Weights of a small transformer language model: 2161 steps.
Each number is 128 + 32 x the weight over its row's rms, rounded and kept within 0 to 255. Layers, rows and columns count from 0. Numbers have three digits each. The size before them is the row's rms in percent of the matrix's.

# layer 9 MLP down, 64x256, rms 0.197, rows 0-63, columns 128-191
098:096125104103116125131141145143116036094148120081096125153121181141119175110121108137119116163127110121097114115070118120109119127131069129096103104091091096080122103084125142104097158153186170
137:131104108177099108144070174109062131109169075110086106094085090144072101087110162178163122114096087099096128110147084143170080161120068094140133078060128111117140096135109132076099075166134147
112:110110150123113091134129108131183153161157162116166132119149176128166165138132166096117121107173187135127090151113136158138161113131150175108142191159148189113154169110211131199189170113131156
092:100156149162090058181106126129169081109139128113153118118123121100103167126097117158142133119100167134172114137154076090103181142162120135143126066155202080124160103143106121074125078152143150
114:154108147111130089092172121137202156132142158180149118116151163126115134072128112086131106137131106133133132172127163144111134103179122146113158150121164088181171150162143118150123132106109131
084:167141110132151138094201118145172113115146140095112170134137131156095116168083095140048132116172138102137130130171121096192111114081081113177178081155076134152203145097177104089140162098117123
087:118147150147167154171128114125164129092149111156139123134122182180157136137141159134098127107176120127170189181149105071210157145104125140105179122138189098171173136151157164121149157087092135
100:129057087130103143149155124158142103139122155153155122146196146103146124079157107133066110114189203138066090128150114118092132144155181164097155148167141133105094098100099146116119133129118086
089:088145174150140069029171132135116159113156100117087159120072176119097119092073079113103160111109094119122162091118115084121121088067118126117112061127141110117085087138145079087125118117102116
105:130120107132156078123093121153160115128116118147157137168192165093125109138115133091106143117112168149137182091160164153101138145136152170104126131153137117103220159137129123166114216091107137
086:086113064127184131143182113106148142133130173117077080169156129079158130104130083120136090070121160140128195130099107112138157108136155144128109123160182185111184086128111134149131116083122102
116:142226170120129133141088129130120147092136108193143114132123158116125097144111086100141130126105082085153168155127182111189114149113111085124103110094068148162131108107176203069090132145177163
089:082145195129168129160112142116183152115122115170141125110134085134131122160088087174102186083106151127153109145166111147129126135035105125175134134169183134150102111063050126094135142107144170
091:120056166120103146150174167126122085104099163184143126114130129134109140080085145115120169074114108101138169097161167217118117184179161104152104096151095123115120120123082165130125153108132157
084:133111151138160088123094149120135144155195135110074079140148064140084157065077071135134106154095121152111160104082145130145135132141126160185135160113121077128160136138135119184134123128152105
100:098127133076119132129155083178172087154126183139117119138168126058127126109099080120115139149121138127155113144173093211098154114214144114207158149150183146108172110102178110150146131115102153
096:108153147149159171146092147124143142079158084174105152097098097164077093174124145128174137157118088113129111148099076170146095143134065125153118105073121100125112141119150117096114092184073105
101:120140150136160140152143110149132121126149147181141143100127160101114127124122094096081122151124112160181132154124106125094132071114086123149147141134137103153169146159149093152110141092080099
094:109134153128041173183128108153091134110120099179213105097138157128137151120128160085097143131122114156157106131185143139141116141206119142105193084160168120163129207192120099130116162112138158
097:166155145151108101198054137167099129148094112194159060044099112121080133094100112121176142124093104043154144109164161154114073126133114127121138121144127136098145149142161156125120107135138145
105:156181180135079106141186143102126122115177200137117149122144163160088106107080065130128145173115107135175176175134100152175159155124124166157130074151086148109079134121139102131140170134134131
094:059114091082086167139106089138112075069120158190136133133092165159120134067109146135073095080165117128134140125100125090122126074149114122099067109108135141118083116155088084033094107115090099
083:114088104115143187161168081107137082184175138146171120196181185089153136108108107120120072125167162108058150150183118141109121102091173124124111096183156130146171141143078136135114173108104099
098:126110106098138211136135083133139122142163170131128131169142093198192134067042156120125165138173144070111111133158128159095140102160133152124086100127101116131085158147255143076115130139089122
103:122049148153179161129112140183071118113135101118140160139172102202102123109103184101113171121153115126125131140102097146145110129120136125124130139148124107110054097111052151120158117097114116
099:156133176134057169128143141121108140081131057108145144068137162148118117130112093150135093136101101107137152107144118140120123166127088134138186135110057118145098105097114132137148149144133140
115:141158168059048167122170103111180138115124193112185138144156149096167150133138113126086153115154174189106076116117113163099146073179177132139141114170191169144166112120104099091174134105088100
100:162121123134115222166150168104114145151173116103126115157146088114125194150148108203130073160120140142149093145104128149138170109154169162125144102141101135097134196111119143090166182143128168
084:163119096153090122144103126122077131080116122126151094129144096190117172142081187190156085112091130095063113104095146160098137091101148139149105109142062110128109138079155126085137141100153132
106:117093041112148125131060116108114112104077103095130134079113123116095122106140117108139144115091115136151074124089072155124083108160087125166124119080127116174144125072128101123112158149082147
094:131124071110153127144117117094119127135163126129157166141170153126144159127109131153096151113132143110143100085107159027096142103153203118111147142146137115084208098175111143136142124129107130
092:142083175132117168115161201186173134135153145151165148174147179132117149128120144172190095136220151161095157123136140137113169113063130082116100184188148108140110146163144120118137136165151131
103:112120151120088106106127124113129102116103130142135095169141115205119156183097124109058098117171175146168107109075101076084152124085151129148098087152108101148075137119128089079117112109083073
108:071106183125093101140100158158111120132125106134130131130118144131069136095136095167104128128117142099122111121080114128146135145072097113121109051121132122144081123140138149069052123174136174
085:069097114122130145130107132169155149157123131115119169103146123148118138130107138117118110161146142141174124096130121090145130140110046105108185142108163139082143176155126171066091155130139158
090:067131076180131045092164158226152100107119116114111106143093122100148115150076116125161195130111184143144127125145124150111107116155064111106135102146160174113162114137129138097063105150115126
096:155117119107127164153143146158110172105118111134133149156107144088098122128118075170145110158092108044149169127118160107113120162116100135174153081123106123157150089165166170104137162161118136
101:166154124124089070143170145183185089144147156096146101147107121119111190155071112084130103149131153114138100188087120113074142108119153164144154150180173118129128129152151149158130177149099163
093:130139126132189059101145156161183140138144094126148158195103075160111152148126119138113066154195117098088154112107097107124112157152095143084077153122130157110111154152159135128118141123137128
122:105127132115127082149113139156163111144151183134174118145131155148139120104157121140122129138164200188124142141148125072137184109131191150099143101196212139146137170194096132114174157116117109
097:164149120122128128120140115097134145102154155065128100075179139121115156139135181076081137095121120131157116120108115183105128095098115132143112113115127073105077095117142123114129159162111101
088:152119120143135173152093145112161152085157153163196103109139168188141098108130203145153120159175118127174088136154136144105112163138139163122129066187142123127115192135087140078118107148124137
109:138125080103127127149139121158145150127127140090133176146155141169173171105147209109134123101163140160054109110087103060127165095114139184141133139165088120116101104139195136127151131115134093
096:111122098098154105126120108125105130171123092116171151122117136074117155112113064159114114074118163113221136148136066083090148072162157163143121114119124114112101107228077116134139059111093123
105:088082157137091070136163125096144103151093148132134151155153075125154109136119171108147122175114124150124072144171136154126134141086105129132156148192151138131101177148073062162101124112105101
113:096092097135174145157133126117101149118129080169163164117080134115075121134117143146116142088142103101097102040113113109123057119090096114114129125094110113119132107086159131093073115124106157
091:064083136153180183141131129157117172161090131095133177131146088150128139150107121139137128123140123158215138130198111109129123125141123144127176121111185132190149168136095129105124135106104119
107:111138153068073065151134057141115126135138159146157081112170122174172097102077155129085105180158162123100108129124117139099128104139141113125149166099137129103113150112181108126120158078091110
103:135086051152158114111136112106091092180165128137146148149147118171112124123122128124129170129155083133172099117142183141138112167127145104140129130126106178108203191154126131132130141141081140
124:095144095138088167114117171158082136112108099105123134091146167151098100151140194163175202155137093107095140083117149137199083165175085103103139122120075093089142154150129168163135102176171181
111:164134146094149106154147103123167126081198177102124123146170150108144144123056071093121150097137162109160154141155156156120160135128130181129132106140163096119103165099194108105153130096133156
098:127132053150134127133162173144098113127100127044113114104115122169119137092099121120165125152124117133144163116075151148143109178186113145143120073113129091155053082066140171121059139162138153
102:153126162108182122091103074137138116139080114088126072130176087162152144151107102104106070126153129116105106142153109130082142062116085100157138095111140076097149121098179121136139163111095093
106:107123161136124151119132155132102177130112108114103180125119101128023128147100155118142166131078110121220163147191103173124113147191082133155101176121075093172098137079052149098110077115111206
109:094130138121108048116132102153137159139142126083123123123162082111125121108144127084163137115153149151118092147135138177111135117211134164149137101136165123107108121114114134169155142125112131
099:196168174103188082099126098156098158118154132106125127148127116173121141150138135110094135121121135061141084189114128102101143117158098140122149136105144127091091122093112088151121119121069159
106:159087070172132092112112138045138104141126109118078159094127115148126078125087129132117118112098124096074175067111117153128110129131096093159118198101057066126120139090214133138081115131116146
104:143084107157196131126141141114114155105182129125145189161188182156150111133117145084154150142166166159132122184117134124150143132157126140082132126164151170167177158150104123152132163101156111
087:130123060081081162117143084123116116088162121117119145150127134108103172096078146139095158119134119088096109096082124169126120140130030137112115077101095106107132068103180079085065159089116176
092:133153114154132111145152143117171128131127126146147184131145166130139097198160152137131108141104207128102181142151114131091155144178089159123147156133128144102164148128120154085158141086128175
097:145105082145138192086096164151113138143121109188131092103098104118103123122164120168156045173082094122116130158147171145107083174152161137110078143148134118077206120127083155121118060149135125
100:128138042146195082104131133135113117100082119128080111128094087148104106078131127088167140110148097109178149085103146103134094143120094142115152095104156106110126112105052140126080081165119133
092:106148159102104087136159098132091158118088146166168193140175167187151170154147174114067225116136135145172122152137108134116118122129111108145111083125105136153147138124154141051138158113096131
084:139217113121065136167107124134127121143143128103157124173094133192130117114182178132139113161205144170133125137147095085041130130143162177116157102140121181137143175116121168049142122136145150